Part of a small language model's weights.
Size: width 320, vocabulary 16384.
Each number is 128 + 24 x the weight over its row's rms, rounded and kept within 0 to 255. Layers, rows and columns count from 0. Numbers have three digits each. The size before them is the row's rms in percent of the matrix's.

# layer 2 MLP gate, 832x320, rms 0.139, rows 485-514, columns 160-319
109:140175148132124140122105152157089117151120132102109093145105154122132123115134133130131109112164154107086150088096104141089126098156128144134130123160125094135166123153147148134125146182121087132121143106137149115131165156171148119083121091116126118113113146161120118075104128127092159113103096125144136132128092166086160161103118127138143159153108147161122111128112140106152129172145124113149158172142118164101117102112096108120125166143111153143129163148108138163151160163120173
100:116180139101150134129140124139137124100123158147134088155129100137152180102141124115104127113109099153132145177114109164120150119155125128083147185156129151151114109102117107150111169154156149098128125158111095126075103093093109129130127149122112153171163109121116156102082137154111112148129141166159190149094132125169133128130100104114142108132104119137152115070153105107110126112105148086144120140109113124136075112095094106147132167137157148167152175123172138094157084157142120
102:104138100138159101121091160098127146125162116083131140163106159151138135104147111161105131119122106082125132104135157143108137165142154124136141141133103128136142148144148113156157093144128107089078099098122141105133099150164117155188122167123096141098120146101127132116109174138140148086085168186144144107114133125107117131105087133126138140124118157145147158142141171118123132131088155119113149124122115126124122146186118142097123123154151137154104130110105088152097127130151131
098:133179101131146097137105126162162099108095116155136145092099096189165113163121096150160124132151109134111147134126127166130102131122068144135124132148139146161182118106141114143122153110152114095112175114118150134103118142191162096126156065120176123127120169124112136085115128146141152156058133127109100180119134121143110102134081151128130114141105087149163109133136158098095103135154121134126128137147131101073121124153149147151119116117066146153112131100157097124119145124083128
102:126089129148148089087101129133114091197146105124146147138093143112114121110107146133101139098062158137136090138139173107116168122152082177143116128141117115146077131101160134126153105132188127129093096138103167111121138118138127113093165182175117120132148111105125126130152128138151142157140122184125136125133165123164134112099135128130142115130093155122116140142102100181172109157104178134134160145094148109141155111115105145108092132112108180141075128126120166123116170084173147
093:067109115115124146146124132088111138148148136104118123136095113137134118142092148139156136133113121157133153153132134119135118149129133130089132096106123161114104142107144137147133144132105154074137145143147145106114135091119141139088075156150109138088106180139122095111079167160156115153120151148156143118131153131145111067114185124179173127098110136113136143110149101138103121141119136124086167139104178102118119100126133142136137132151101171124097117153099154131120127126114075
091:148146096113120107133101151126108112112130152101133142171117142146103127151075172131117130121130112163096155137166122120116158124112146102101112153140108127147118130103111133113078144111149149156152138120098132121111145111178133122100181134117114127108126133118116153150151126110164145137155151135115126133129124095136125149109124098153133181111089116127124138130148117151133076184157092151127126129103129135091124069124165133135132087152091105142112129107127105096084128150109129
099:134134125068100138154131066076109141098133108144165093144116133095123121164082124122145156103107100117143159134103131156102114155110137113106132118088117166112124123150118150150150103089128129154133161101087129082209129113144119138104113091131102176122118136164108130157107099068145146146136112128127125097157147140104095101128122133092102133115126093141104129088136127115068128093176142137144143102161126158118184110148118118170117109149145121113101132104099138113126139081132137
095:182130141099153156149150120148122118133101148117124139135110178135108167136145125102161119163129178121124134131133138148110124100165080132136101090153139148129163179130131123095117135133109083119120120111127158173139118142164118136134139105097136159154131090137125139145126067134144126107082124103128137173130132090124128138115106122083093185126140109142129116126126098137135149159172143112112124106165159111163125145130147117146138120147085112131125090144129155125145144136126115
100:130123113137136118105099129109118114102135154136136086146120128115105138127156111168142120070123124146116139096129098114110139125153134163152135061103103136132070099119150148145130147109101147133119114168124125144204134140128096151140128122157177096122144113134135082148120098123125110182129154098125181081148090137116145136127158134068169129116160094102148115129132140090107103145141145121121137128153150104091140110141140133151130147142135106132097126134153116146106107140157121
100:125161116108114093123149076091089181108133147141124151174127122137104144145122100170149144088170149199141114119146148112083141154142141131127134137126165123125154058142098115137105116159149113102131167142112117155111124141105117117118143120116129156158153099114123139122118116141110139116160133118130134107093113089115129110164110168136107126135124117099124132106092150179160139112151107135110131079148136139137162147109142121089088104114143154161149132124138104149112120131132169
091:100179100149142131169148132109094117124131124103088102143101121128116174121164142082118180112131123130110134154136134139124112149120137174157128067129176118115108123119120092158129088096181119161146107149122140142106136129097125136098145113137117097110116143145089127101092122156139144128130141112148130110129175059125127148108150102112086125086111131095116098166127115161135126117127127103089164134142115137178152178135133151115113137121125146119173167188106141119160109119088137
113:123113130124161142133097113137100126160135147110118149160058112117109148153148105132144111146121139109100108166143107117153094079123148147112149077145134148086148136152140099172148116149098148167124145111145135144133116148102154164141164090067116132139111126125117144123113137131168119043116127099130093176113139157146141155106145151118142137106075119159098065144101134110114122115119126114114139153132088098129173118140107099106124122116107131098182133098176073124119151128170129
101:083184137132110151098139087150127138167139122162115131103121144128082133139082144097168142141109107137142089127133119145108124168105165085138109118114159130143113085125142109141135147104090084139164142125144169111112117156146132139116127095101166115142126131122102122150120122124139153086154138163119102117150161134134115135161128085140127142131101121139090115084151106133169108156115150131115112135118104122149107121144144142136100105131095166098179131105125157156127154169137108
101:159100133098135089100152128178131129113102096137092168194134137119124115155095119099098145110150130134109130149114080183105103121137077133087094143106129129157152109099135168146143090130103131112136112128134087151136103143112146126101084098110136144100137150096128149110118070093144132106093138145155100132132077178169134135143129148198169072129094120134160156129099060142128114090103134105146108126117102114115122162106142128156100114113140142102108131098138147123151123119112114
099:143165130157194138125111056091167133164183152148125114143157144151138110112136118102085113135137209155127109122150120118151145126139172128145152108113137133129111143136151171134147129105108099119169092106137106154095134132119129150162143168122132115134127093083122108118072134126107121141109159080113117154175137111128103129130125156112125138115165145096089094098156108137147115136100169161156160140151102165096122132136137140132113111109104123156143165088098102117114140120110145
100:165136128166122138126114163131118166111134175142130139127122132148135137121093135139145088170125136140139115152097119140173112153153145160172118152156152134109106127137122135111106110105098169111144132125086113175129135134128110158110098097123139108096154140125169104114152129134104142126145183112174121142135152096161137194147111082093162142112124091135113097158153146096121144131118111145133160096113135139116114149077082135128144140088191115134115097116128164138135068158131103
100:112115099139141114120150151132139132104125125117127109118105152132111145207129097158124090085152150109131133177124131101111128143124122154099128102147115110169148143122134135143108111158102147183120115108181116184159132102092177130107131106040158162126111125149145186089111165119138141163150128159114099145154148134136151111120133133117149116149073133129128147088152100123116125156123137154125145113147119153131160101131132155113133120074147110136113128143136106091075166118142141
105:122118163137126075143123114119085123124151150142121171119115124095145110101146147129143126127132085105160153112135139142122151141146095092136129114140133138181177185170144139124135139122148142118125123112095142155150137131134146126149119133128144132135129124092149153090157135117115113095162130154168135147117121079153106138111166133121104152113129129181123141147112127139123096158105096133127168077184109128113174113112152118150112141107156113113139115159087133116093115120123136
086:137153099111136120122139158119100184178129129091169191140141135147130099104085158142092145142126152128144102103147123142109096086117115108113120147141148130097118151148183152107136141160120125131119131127136164117117161168114112123079117160139134129154099160135127164116093106122153121077105127190105124141132115099136112089130130145098126087135122156161114130116169095141104091095107080106098079130146145121133143136113117132154123152123083152166138135090132119177163183115118158
090:134152145142152129112186091139094111140153086141116158112126128117097155177101181151155176167135127160143118115145138136141145142156117091172101135129131127188123127118137119145117124101126126149121183140077136113126113131084140170130117125097089132156105138108130146077119107148144142143157159078150160108138105156126137121116137066136144085092101109116154074144116198170102116117077142143079159137132120106109189130094140101106141115126091091166149146097160108115103119133106087
093:158143144131074132201095124119104110099166099157121176129125159149135110119169132139070137138126131123184131107112135141156154132139157134104072133099131134125125162107103098122139121155120096097120137142151148136103142135090139156118165143125125105129147110122117115152120127136129161153118118188126135146140145119118127093073080120117125098084139106149131125146143142126106119117109169137119144135117169115134134124139148169106160123109158178168127106153146123156170164109088174
096:142128169126140169140132102105132103143115103167135115198123141161129112121121159140124153141118123084170142119135085144179140125157101108125135120148105141119147152179138120159125127182111089105118106067150102140135144115142135071113154146126106094154145104129127134143136121164064100086078158104195148092123111110075178144132137108111120143154142120115123137163146137141143115132105148114169116131090129104152110092164127105174159134102124157165170150141124129140117088113118143
104:096113126115126141140117106118119129103137113161145125148107157148173128144179116100212172112144117120140126117130169130083112159091124128096087111115127155123142126110174136136165172135090101116126162208163122117096105109123157159152139122114153147168103163116124115161131122136091176158088126103125132148142143160147131151141130110162167165093128124157091152111103121129119135132133130175145122149175104101123107102135109131174142095130119136087130142152122148158110149088141115
098:132089162140162170088124133133154115075171108121136099108085129113132143143127141129136124128107175133174117102079135087125137127156115116111140136119102146181132122169153126128128079089090084127134114176149149154131100135136152098124137140120088149146125121134102164152065109132113148107132137182167122134124140146136132085133136136100076169120133127152127108115128104126151132126104160133158115131087099112173162122138145094150145133129157081115112121183132134130139138115107169
090:079155127090067117149138169128103128130097154101157131165121151134137153128119145149134158176119096119100122105159167128098107100123127126111125151132157148121158159121150143096119080103130134117108163134102123126147197146114092155121134088122107171082108134135135172156069129165100160214098154130100103121092109091149182112142153112107123121142113095147125131126107099172153139120156101107154130155127154164124155121157155152124142070153121121113126127156080145106163097132132111
098:181127142125110145120089122111142167110160184133119097138108163152166127156054142137094117143122114160073139152129158153116128125176160127112091108137124152124119153122139089109152092121139120140123155113148122146154118123137110172108153118126095113095125118122124124109145135119108130154126136124147146150119132108105142155152144120124130152122138122148103107129085109127129145092153113172146169150134159120134119167076124130157138158117122105137110171117111094133147168100125108
110:130171114136106140163124104146138143134145107102150141133134157112106137142128139155092084156118149125132114107127162102119132106139101168123116123150141143144159150137145132170106103119121081155160107160176146087129163177139165137142121147128097152142152130148123106132126160163131161160115129112098167140098116130099124153119208082112127102112112114133157152138154105143151144129114109120132100091124094105077158084060138109093125150139140133119121163128091128166162136111104110
100:112125136154128106102190145091130096111157139112114101154158137080159094136079106132124123093108117149091142153156066112113138141106120131122190127140075157131127121113104143177145125140107090128086170149131107133091127104140132118116118140089114137123147116151141163123161176164112113106137104104125142115134076132091100125146120138057142086184136127107075078075125122129116110120137155119070142137118122091130119120125140099118161113101151158153101106150130128108150146088115103
091:117128098154132110134095137117092125114075139091137111122084133116132207199149140167135155171128116096150136123128109181128084113121125122130116123122074123127129165116125129094127092127163072131128125128108137166112139137135126164121117173116121103148139128093180105136127131128139081131141159126113127122105131084085117207140118097129142104141167131116136144147117105126116068135165124128110158102155103160127117102100098140134085139149098124178126136157150108102119135108081126
# layer 2 MLP up, 832x320, rms 0.138, rows 485-513, columns 160-319
099:140106144095131117131121114088123093148153143179100117110124094111142128180119116065120174180134089143105120158122127162142133147121123153079126113126146127126149118127152160119116156148104160141155151123088162130186184132166129125120127164113117105101145128072123089151104093109116097126114105184126134091142144117182102134190090109101090148111103115140134110104149105134126106145142152133108169130087109151081147130167173141128153119089128133125117156146100102168146123112094151
109:105105138123151119124101169159137149120178145110116072131140109138137132106143118125131119156146132128110130107141096090149131103105168140157120122135082101160110122111110124129143132142167132117100104114109127134130148139127125159109103120162154088128118138120125136109109113156151075150109105131118146161163146090162133114122138133121124117101138106074088075127109136136053123084154115125139124120123091156118151171124090114172138141092134143135137168109110121127164114131097111
095:160132097161123103119073151109126173128112180117194141095136147147168121143150101096123118100119168108148154135137152141097141160108136096126082152180124131180150142161085100119127122148142122094085103099125120124099140143104152129159129151147165127146128119088121083112102134116107142112100176144111159120103094155109125144115118131171154142157148169128096146142139126115164176127054159156146147123131127152148120145132115095117122094155121117136124105114113126131118116129123149
093:122125075146108142127106127161139121133140133136120121093086140154168115106102138113087157085158108096144098102141132131119135137167091140131117143129134129117117121107074141060108111133135145113159114141181137085112115122145112119117120103143111094162100139113109142110088154134108147109120148107145128135093129098152139131143126125084142103089092154121110129113139132153103164151145121079134091162111124112124120175114091142104109105120119127117126088164092149133134115097154132
097:097121157130140136153143116133117143137141140126125121108133139105173076147109082180150103084143123127129119115144110128088096133087112092102108161121112091129132167153096130113074213144123135091124122153147128154136096142099100146093149132131115143084109121180128143122099129094155173182078110061089141145154118136125133191133137138149170058149135132113142117137114116131131146119143139153099150132140150065105148145098124151110162119146092147145094133169162080144109121152107092
101:157158120132138134142046119096143112083116125132153130151123151143109125125153106157129086130099098098099089124089146152127131126116169102157112123124137126161176139100103123138146131108117140131139100096109174093112143117131143130123139150123131141153148130124091121092155107130140114115173150182156122116117137130142178200109105127125120145175121134107122124117116105125143129139153143136157128136101088130095086130137132098112146171110175167138134151101143119098165139114131133
095:112121140135127169113103119129110087114127172128128120138084103097160162132136132103145099187153121095121119111115099119158115085163106114134131111091206136153152100125131104134122091139093151115117093096142143111167126099145148115162132142134090116172166126139165119129130114116093128098120114106132136131136113122166131116099126120082123180165129123172107111096099129113111148108156169138115130140089162161128142099164111144131088122124119152142172134101127123083156113112121116
101:133098103126121120103136181168138142140175137075095100147151152132124097171164119135129121130103147120117093114117122140141141148172129111177130102079117092127093128081101128143142107181140120153101124144184072112115093131127166152159126134121136079141141132118120172110162142101163130089152136163148134127098136093150119097115119181160152115146106129102131158149145110142144137113111133164135121138142125100137131140141160139114146139089168158127116115151140083150103133165110141
098:124123119104162164147159115083151105132097137162148144107137111122153149145104151167130111114129111106149105125142134085117099102085132112138142152151149120122129152160104100136122118150084161078139093135110146139140202158110155115122094163145139099100147144160185178121141132135096073120141135137075120096105130172115111111156121154137093120184134095136103129140182106109114139189123148112132122137129114117155098159145126160083170170106104136116107122109132107143180142099076107
109:099110145129114086090142159119129133151101144115153122129132102119108135152144079138166122117146126147138097148156102180137094105142114107117132108117135138120139142127145145167145132127142126116068130115129140122098120127082111156169114113103103138117133122167098145127112143138136158178125099149093094140172116130115107135129102077120135122169142122103117123128144133147117150136111088135119154104154126120178119083174146131117123116127149129124143112148151162115116141143148129
097:123104103131137169126082138149139085129129089137137139137100161081126137111127142128105138140098124108129102126119114194132131133137124142150130112130100141140156126088137071162166127109114095172089121175150100119128098120150122137162127150119180131133113124147178139107112152174122107152140113139148103108113139145129136152082179121104138103103108116143114095093078152125138122115132129095166129137113143085123174125179122149154169162147133151154113140118102146102190119123137127
082:145152182135127130087125138154157136103100135149161154131108136139104132118153135156103124159153114120152129061109163158097100145134100113115112148091116115145128087094150150156163167138134128100163152122153115112091144126154117132099132117138154134126143105157138133104118100126096140142139147128121163155067085132127143142168115137125128074172093157134115147097120164119097115117152121153134119121126144144112136109118137153151117128111173109128116170116113159135104120132148140
100:109119126135132145111127182083142120129153132157134143111124118149151126112073156099127095097124066114105149125110155112126082138119164111124112166056146092163151106105133193146154129129157164105130145154120148093122134108129109144137089114152100113102141124167142152098095137136142127099152153139154114091163101124111130097104112107094119107141122154086147143141119116129109176140119131105113110154126154149139155165134136161099123161111153153123129122140087114135091117123139121
104:129118110112101130127114112147126147112164142112119131106113073166119183082138165148141152158082063133114140121171167120131119118120118186133105116100174110093173079105153158113141118162165148145128181141087167080142114107159111147129180130127154111141129138127131125128137131152092125134087120145110156119149082109126100111127128129103088144123127149161098128104111126115148115099099125109124134097105078106085110100129109138122082110102098119161160138157101083127082108158109120
099:128084115135131144128147115146160166110097101114141119130092162159160128114134091143109160173120133082139136131161052121094135153101136117114119173135128155094153153087098097088097113154080132145126142144126140134175128124131119182134137152093139103135150151127103114142148112153126160152160134114145130119145157086153158129155146127163127112152178129100111171119123127158177084148169058157096147121123109119151149153144093145101122127110144087124158132096152163113127104094097095
091:107118141102110168111148135135100132097132134112137108143097145148113147138145100108100129103124126127148172073130157106149121113133140129135128140160138126122151141097115141104116109109109158160097157141139134122125109098168076133150152113088100136175168155123175110134145139150120158160137120120132153108085118111105085115095139144134151117127112110109129117080112110113142153041108095129127168178120151186138138128137101119073136100159102131116138118158152126133115126115138134
120:105126126118141118147135123147152146120143088132128127117101151141124144104127134137152119161118125094136117150157138069144134086071173153116141129163091103141156096131138147136076118152124074115108117091122190155126116144174161094143152147144082112171105162081143146133111133117159108122043127116118121088122132106158101130130187143123160134123115156138108124176111117122137157150124167119176099132102122136093123118120123103127119180122156100143107119113112140115145125135129107
100:126075131175098149103122133123118161139108142098137124136127116115103098118212117109151114142104127154147154148113139129120116125156110130149184102156122126078159151135168109167128128130105135167156151114145169181119156139108148108162151077112113133135145140127137125099118125127118104114132126177102143147098152149151143087155105172132119118130143152150118106161181125135115116134083135129070146070137126139152136148163133119116113145113101147116095111108127110186145118142147109
105:127125141116074155087114143117119125129109139116066108132163136118132108146113149059136120145129147165124095075087102088117114106139137127156150142131110112151110123180146087147123153171134120125160133172165113114130113153108140141102122091098131100189089148077161151138131111114168122114141127148116120110112145117111144186128162137168112152144149128096118118092111137119135138089136095120122105126137128123084139136170124090108092134114147124151114133130161148228142103140142089
089:140145113129126117130189120125172122141110159140140093136114134099144152120098128118123161121117101129084120138132115155082156162115120135112106116095115136153160111155109143135069135114137093154096188120175118108141148116125125121171120056115146147083150105116193069125137119151133153155172140116148135155176118131107137148150135079142139165153141110147137111132095138118141149141124162178138142124103133106141112124087181120137158127112122139101155175107117129121158111144109124
104:090170169180126151137129091098130106131172078125144152119122146150118111124128135126153114172126114119138142082119106088147147093105144128171095105169125106160110138128159130117125096124111144121099154121130078147129119106177177089142126104099109084154085124099117147133142163131122141118151105081165101090146131142144119121127124111129099171105120110152111114155145130188128080131095174127092185123121142133095131123151174111144160105117129118129120162170152155135132090137128135
097:149111146083133119160125109112154142142108143155130136102115116136141112098093131169144118156127161115120155124142083105122145142153140148131089075124118140146127133070126064133113102139102152137134146139157116108162121190095115123088142167128125135103135089035124138146139149104144106114119147121097100102138109131096093101138156110072101121118131117106119138130133128133091071091084150166144137112141118091132134106105147131146098104115168160134146112119123125103175098121115159
098:111148128133076111128117177123159115123113111171106151122126093112097121097186110134150150129113138098086129163120130140079143114080136183190137114162102133123133146147104110111084118104134137163142122151138113139148140083129105168111138123134126121151121123116116142122141180144128112142152116186119142137072133140137102121130165149097134179107108125151122131097119113127102125148121132097158123166120108148106082128146161126071103118122160154167132104156125144079138120105139110
096:129107144125121149139169096147134121097137136133142124082107146155184115112162150145165115099115097094161109081134142106130106155119137153131113095100075121126102126139138148167149158136140133138132120172159130126128103094173144165156110186131131163169155108151136128146114127189123137141108129113131108157154119116107109147161085130164116155147151112138112132132130105135122131117118125157131140134172087128077070094142135150160140122154121087135132164133088156135097180067138145
100:103112107150167153105135125139124126105151135119144137146140115140136092138115135159122127101099097106116136124143130071131153131104135123152095119155142120152081172121092184119127169113136162152090129143120110116121100133135108168142076127120150134088094125121123122081114090110165126107107069140118121168169106152160121107153153145128102136126134154119160173173135119077140157112174133131099109140151134153143131175105128088172132142173120167122139155129148124117115113153112127
088:198120122091178149128112111115129110112098144131144135103137138102122123159093143117123120148130121114164134112129158104152150108124134113081016111131122120145116121157127124127162122114139117138143127105077131137116133113141098115110137099151092131141111114127158130128117140132141150123158126152115099115123123188122154138092127129113157151118162110168087151105106136063103097127100126088120114146153093112084110130134126132177131157159100108151123088110113087129125137165139094
097:142134125110127130106092112093132106136150152126170117138108098121156063156094158117136132158151139124132174165137128128111124135186119142139106122111110133143133147156132112100137080067106140160131101116161111177172110120154120123190136119118136123088179166129193145115132138135116127094125156083160147136130114134174134133149121126148154142132087105172080121081141077131125104081099145155152141094143140133131132139128105116160114152138131109135132144141131128131151126137130106
094:155094133131119121116108102139147137174131101093127115161126129143121121152134089125141132129113157123120129210135145152112145098103106124119152158122125086116135130117142158129142125096150117169137076130170161119087115101148135134148118127109121113145183139116128149091137155113112122144138113095087119156117133127138163128131149144130131104154118081106094097117111109136132136170148096166138203142097161115162153087127142146101135186107155146126110160141106106131082120131160152
100:161125122141098093102172103156134121115125155158098118146103129153123107158128106102162125082152091130162122084132123160103141111124139060179169185154131094143100063126100146148142097137163131111096163164150127116128158142156150136132123165149154158102135107143130125107153132123083089131094087127121133155111103114116114137170117120152162158097182120074119072080143169146091131104087127134111122111132113142132111180124118101094146160148173071116100136148156097158118130094124110
# layer 2 MLP down (transposed), 832x320, rms 0.126, rows 485-513, columns 160-319
105:130130128157124135163085145123118135132092133160148132171123127122146130110156165133123153164124122169133097145148144116138134113119120165151139139099135112179171186144105110118088123116175128059115094115107134106116114087137109135076126160136108127114122154098119123147074086152104140144131151133096128157139125111150146141128141132115131156166108180146121142138116115099164129140116156126120183166143138146138169127122134176093144088135074116138124160078124123151134107134152104
106:148125183115116115161125168167137156130138108102137129103136138131148159098110123137119084110128126073107114103133133102140149093124134140177095115115109117138107109145157150142135076123127124130129108122130154145160138104115175157080088152151139071135139164159111131111129112134145115122118125085131126125119160117118132110101123131102115149102136130127123135206098154120060119075144091146155132160141139140104190116137114082102108163068138101113144071120128154126120092146116117
103:098119093136159106111078117092145140136119094100132116172123205115126143120150083129118084128128150121117110130124137127092168142142144140173157161107132107096133077142102128140133139145124117119097114130149063165118097139155137153123084157095115096078132087137148151149119142139161154118107178129130139128115101113109112110120093137137108145110141129136120178127154151154118135103112174111065125159133116108127089139152172137129139107161150130128148131089123113149073105099164125
097:144094097110141142139139130108150131173133143122129131094171115118113122170075123114109106115114107075120119149112151119122150082112176121112131095113119111143132095090099119077115154165135126174162096112158156107140135129144079116137147145124109130118085113128118127144096140167105116121158122092127107090146080099151107119142158123180090056124180104107103141103157096156115145142121145103159074113157090088137111163133141121124143120108146086122129099144099165132122153135140129
101:113158140134128075155135155065127109124138139145135140217116121112140131151129169110130122126186096113116124121071163129135118148154116182138123097135137164099131115100121117108156047102156138121157129133147151153122167150101139135081136100088115080162134132111137150126130091101103122104157122124098151154092103108126128098093161140130095127162148125143150122129111130164104105090123117174113122103160117118120123163179147138101102095087137149148160172146113151134098076142132129
096:127165095145116118122156124097170141056103180092133136145153115102155121136123088146136073127135155114105143169119161101145124121191179121133137110089135134144125141121171128128110152088121134116046126091100149175131102092137137127129098147124125100100197119120113049132103100101161140110120100163108091154138091097163156148143159166126149136109107118107132121165114106109101122126129136162149150116095112102108112116133114139153127146129092114122115126138102111124133121076118116
107:146105122117104119169123168148135145081159114140190115153093138114122151105111123150089094164177111136119127116090127095174132135177150133136116143120127125168132117154123131142155094138117147186114107127106111132152168100128137139132142151160118137114113135083082116133130129088115101127117103151089142118130113111120130078136124092149101134108120148161091071145155128134126148129122123127102114111149141114117119155138138149106103114126099089158142136123135126135139113142132142
103:134127125177126123116123157173161100140127095141126098141151110085170130096152135155122144129130102116106117101096101120143109110120084135160106124110130148162136163076167084099081121155092145114137112133125099081133113158144153124199121130136143135174106132122123142150131139214116103141162159144148134142093111113129130121139123130117172135169112104095134124147115100141118107112095135128104090100148123106141111124137113138143142189129159087109152126146143137099139105171124057
101:093105116127136144146166105136151145098119180102150147145147143101154125129109110115128156092134125131146100139117139105178129151134034099102130148112103091105141158130105129155148137124130107145115110168087122111121138164097109106149084147128105117108118130155107133158122142134135115110122114175150114078115118127100089179165142135140131095126097109133097130115118115139125112073127108149170106104153157119110132083127145160136134178136084141130122147129111124120111138129132116
110:134164147151107131140108169110115117105124142112170108119158118132110131115114084117121123157149119160103097101144112165168152101136145157131158055111145118133095131179130105127160100098106110122126164109131158146134142150140136129144097091118126116136137138182099125180089067151133153147127097182150134125186130138126107079114185098164135101125166108102130120139102133167127103150131112165110155118174124113167093123105133148127103127156124097113155122120115126118106151150149119
100:137174134134098124093158101167167126120126141152124152156135133116149121118156149150117127120118127170099096145146121119142149099125095125127114133111106105088096132105111138151172089136124172131168126078131123107129110155072129128105115129131142112110123119090115099136146142061130134121154104145113110160151099135159141072137114105107122114101118119112162128155173112091106097104148135128126130107124123160125090100085132137112169090129099096130104097116103136123070136132132142
095:129134165138136126102153139098130110107136149082168159119137085141117136114086092141136071130112118134129109148136124103148170128134153133114172166139084121117108097139125153083110205142093132125135115121116135091117105126131122109123116128117201141129113123123135129129119135146107135155141137160086128159099062175107117135120116131150140173143111135127134120114095153128108149104127128148119091137124154117081131108128128118132133120155120117130106119120129135114077144138130144
095:126129157121105142118094113133091111156119127160107139151146106148108120147161154121166150130143141118137143138181131135175153117121086121144157101105165127116108134146108067116101136148103100124116111147136108128124136112131127145157072148141120165102153123156117110126117138137106079166142139072123147156099167125137093076140130120091115097144140148101127129039115113118139107150143103118169113101126138117134107130175138139171130131138098157115166116164107123115147152126134106
103:095160140148148116140110140157106179132102142125119119122128112110130136073137160098134102149122120149158140117148105109129143122090084175088136157115182064093114172112120113108129112138133121142120104138142162121155075124129098130136126136121159110132116152168117118128155146112151089151174118072104147160132109159099125109117109172147113143129127120159129101090122105124080144088128117122124106151131141082120109151148106164119120110108166099082108123116110143140102114145115101
099:127150107137133139125115121141110116155076135097113181108149109164130108140100109089135134136120150102118109118114125150141153108136092121152178144126128076121114113134113139104142135124109091117141117110135132184147132121136114145102073110118134134166112141111117136126118147121119121132130118064103124125090187135157123125127150130136125153186160153145182106115110130148103117097139145107174150125121103146083160142118119131114159109144088134130117132123134167133106134162163141
101:134110124158187073094103122103105131127153145054137100156118163103135129101147110125109118100175115114150166103148105138144103117182107138161189108087107094073174133156114113141111139105106121165128145074158098103094115114153102142100144112123143159094138122069165115117087182100144154158099147111137091154140125101131146099131186137157131171134138134114111147098108142117144164156098148152107146156140150179126135159109138126087143134087112126127151126096136117121104146142140144
110:132093099096103148159129102127115101135101062151113115119121132118126106151124095156104125171126135107127147153125133098110123116071127076086084116141109081169134136124175097124120134123112128140119105119121116133119136125134173121145147103143097085181153068102101151149150155142156108101115094132118125111118173139142108123100175153117130089108132172095164133088149122108156125141125127088121086123118155121138149140150155138129125085159133125096102133110084117128128128107135126
100:119176124153111115097144134125123142148114082106068114164098091112133102153156115098098128123133121136142132088130150116141138131096156132119137126105152141134124130117133166138137128110135128161105118104193144115129150155079157110106145125132109150124127137087128134102148092126119147096111138142083127151103118138112129132127148154135107101139130137122111073121136138154121085115092113128136127150147161130138135099091121131099195107124122148116150130169110126178153068123080116
105:149163122104109085194178135129152151152102132123128127167144111136143130109130116182141130104164111155160146138123153106138143132083117167163095155127139122103123171120153123131103117136110146137126140116114141129131108131132150133137151135152120162106102085124164096131151169133123156106140162162148130152095126107202114130148145090147178115137165115067187106139174123124117158120107147094105126138119143134170117129121111121077169127154080151170137157113105139127095115117117160
094:132161091076127132156142130127168143158101173124122142109085135158129096131111116130122131148163148110102126124123127142099161134089135115150114137135130119147108136157126158119153083135154154151121088111146128117115090161117127129142136152129126081111101124107125121091121159167161137116138118126112126094162114146112079087124080172157142193120120118153110115161141109126146147125107132124137153165132098129124106119107129151122128148111125172144170164125130117131135128185124134
111:079111119109093101115127174118130134106089148106121131124142124121144132138119133108110117091149117112109124147091138130116157137135102162123131165157149167116112099150110129121108122137140126177145089155088134136103162179132095120103142138128139113085137151116143141145110131105173102125094134168140131131086159130129112133089169113156172145147134159138108141141142095130180166115171133110124093129091107132170083114155045131124118157092115127163122117137108103087144115163165162
089:130125132138139125140136157130142154136156150116141091110108105084160138131094140119135158110130103136110132093114122115145125092095148158099127141125155118119137130098129088138141115138156161142125125063161125123132131124103148085149118127089142151140114096106088143164160123137161129092163139073106122123139098165155135085139145106146124090150154104119145127146148153132158093142081098105140127128136131078160146117154145112116146129136128121166147119147090102144073133150164138
102:107137144121142100160151106153113129142133098074124127079111144160089126112106153114114120160117099147104128147123092154142110146117141083119106147170117115122128124133157113125106129121160140120134131140163110160102115142107099115169100117123118135139095134108161130133104108079130135138105141130147100149166146143132120126126117114156102154131148134148105118154122118108122151111114091122081154107152147151162115138129151111136166152096129110099141127137120102143121174118107086
101:163142116150119137128135117107112161089126145165133071119092129155110135115138143128159172096101102090142100107148121121093115168103140147150113106117084134105149138099115123151095171131133129135154153114173104100188121126193121138148102167126121138153097128148119146105109138155110115145098136144109153135117122124105122127125113132130119144107115136197116154094133147132122139103074123155114130175167118128099096126156136112121100141107090123166105131128148153130111147142116142
097:131148171109121147086127127092163099149159140139116152161125141120106103103127155143137161170162143153143125166125121126159156138136141165136136100176116142188138118144141104136125089132144113119125151147138180148137165116091148162127109129107082130168151097121090127155138144132110078119148148180135149081091141125128151118101113086136129178114150076110104118124134137142139104123108106128148122103127101140150137121167125117154125138104133097108137121150102128128131150132111118
096:125145169155119111104133120129111120143107083111144153138138139138138187150085097118118147124096098134147126121159097119143126148111117111092119149142131161143120130152116113139094088106113106144165152065133131160109133116174115084076145109156156084120140128120112125150101155121110140148114113074124142138120144143149110134139125127174109132138156076153104155130100162122086129122167092135158127139140106138132148116122150110131064159149116146132099115117097168119117135126178086
105:152138125166124148154118113092124128123134194122127122129126111131138099119120137141085187099124102144099125104131180114149113159161137117140092133135122145123150176127121131090090100115106140149153121155149125138125110150129088154116157138118128101083135106115150148082126158103142143146104160117148143127098117125161147127172106129141146129140104139144118146144117109117125118144161130133167133114139157126115135143084136139138137180113098169133149145140126097121086156099125115
101:100126151115116141152142114137145124130114086121146129123101126138115100143146089163166156145077163179169115108120104174167129106122106104118117103104104144158120096105160130149173133185146102098131137161137156120110122182138110129134171123163155154098128104113111167125118114121081125125136131119150140088141125119152114136101111138137159127097141169155184163126147170127118144115161142119141090105126102117132113137130128169146102059148163166124163147147168132103153132101130076
101:088138174121147139138087176121148139127143169167121120119116143154148156090137120093122151138131134122087153137124125106136137120133099129111105119132139113164159159144089116139142146119091171118143144128098172113156125143118094139118166137156121130153136127143152141118110125127117113135146107076111146130145134123144136089190110090121089140118130117131104129160127133114154164150146109107193112138138131117100128118156095175109073092144120156103101155115152160147070118121106137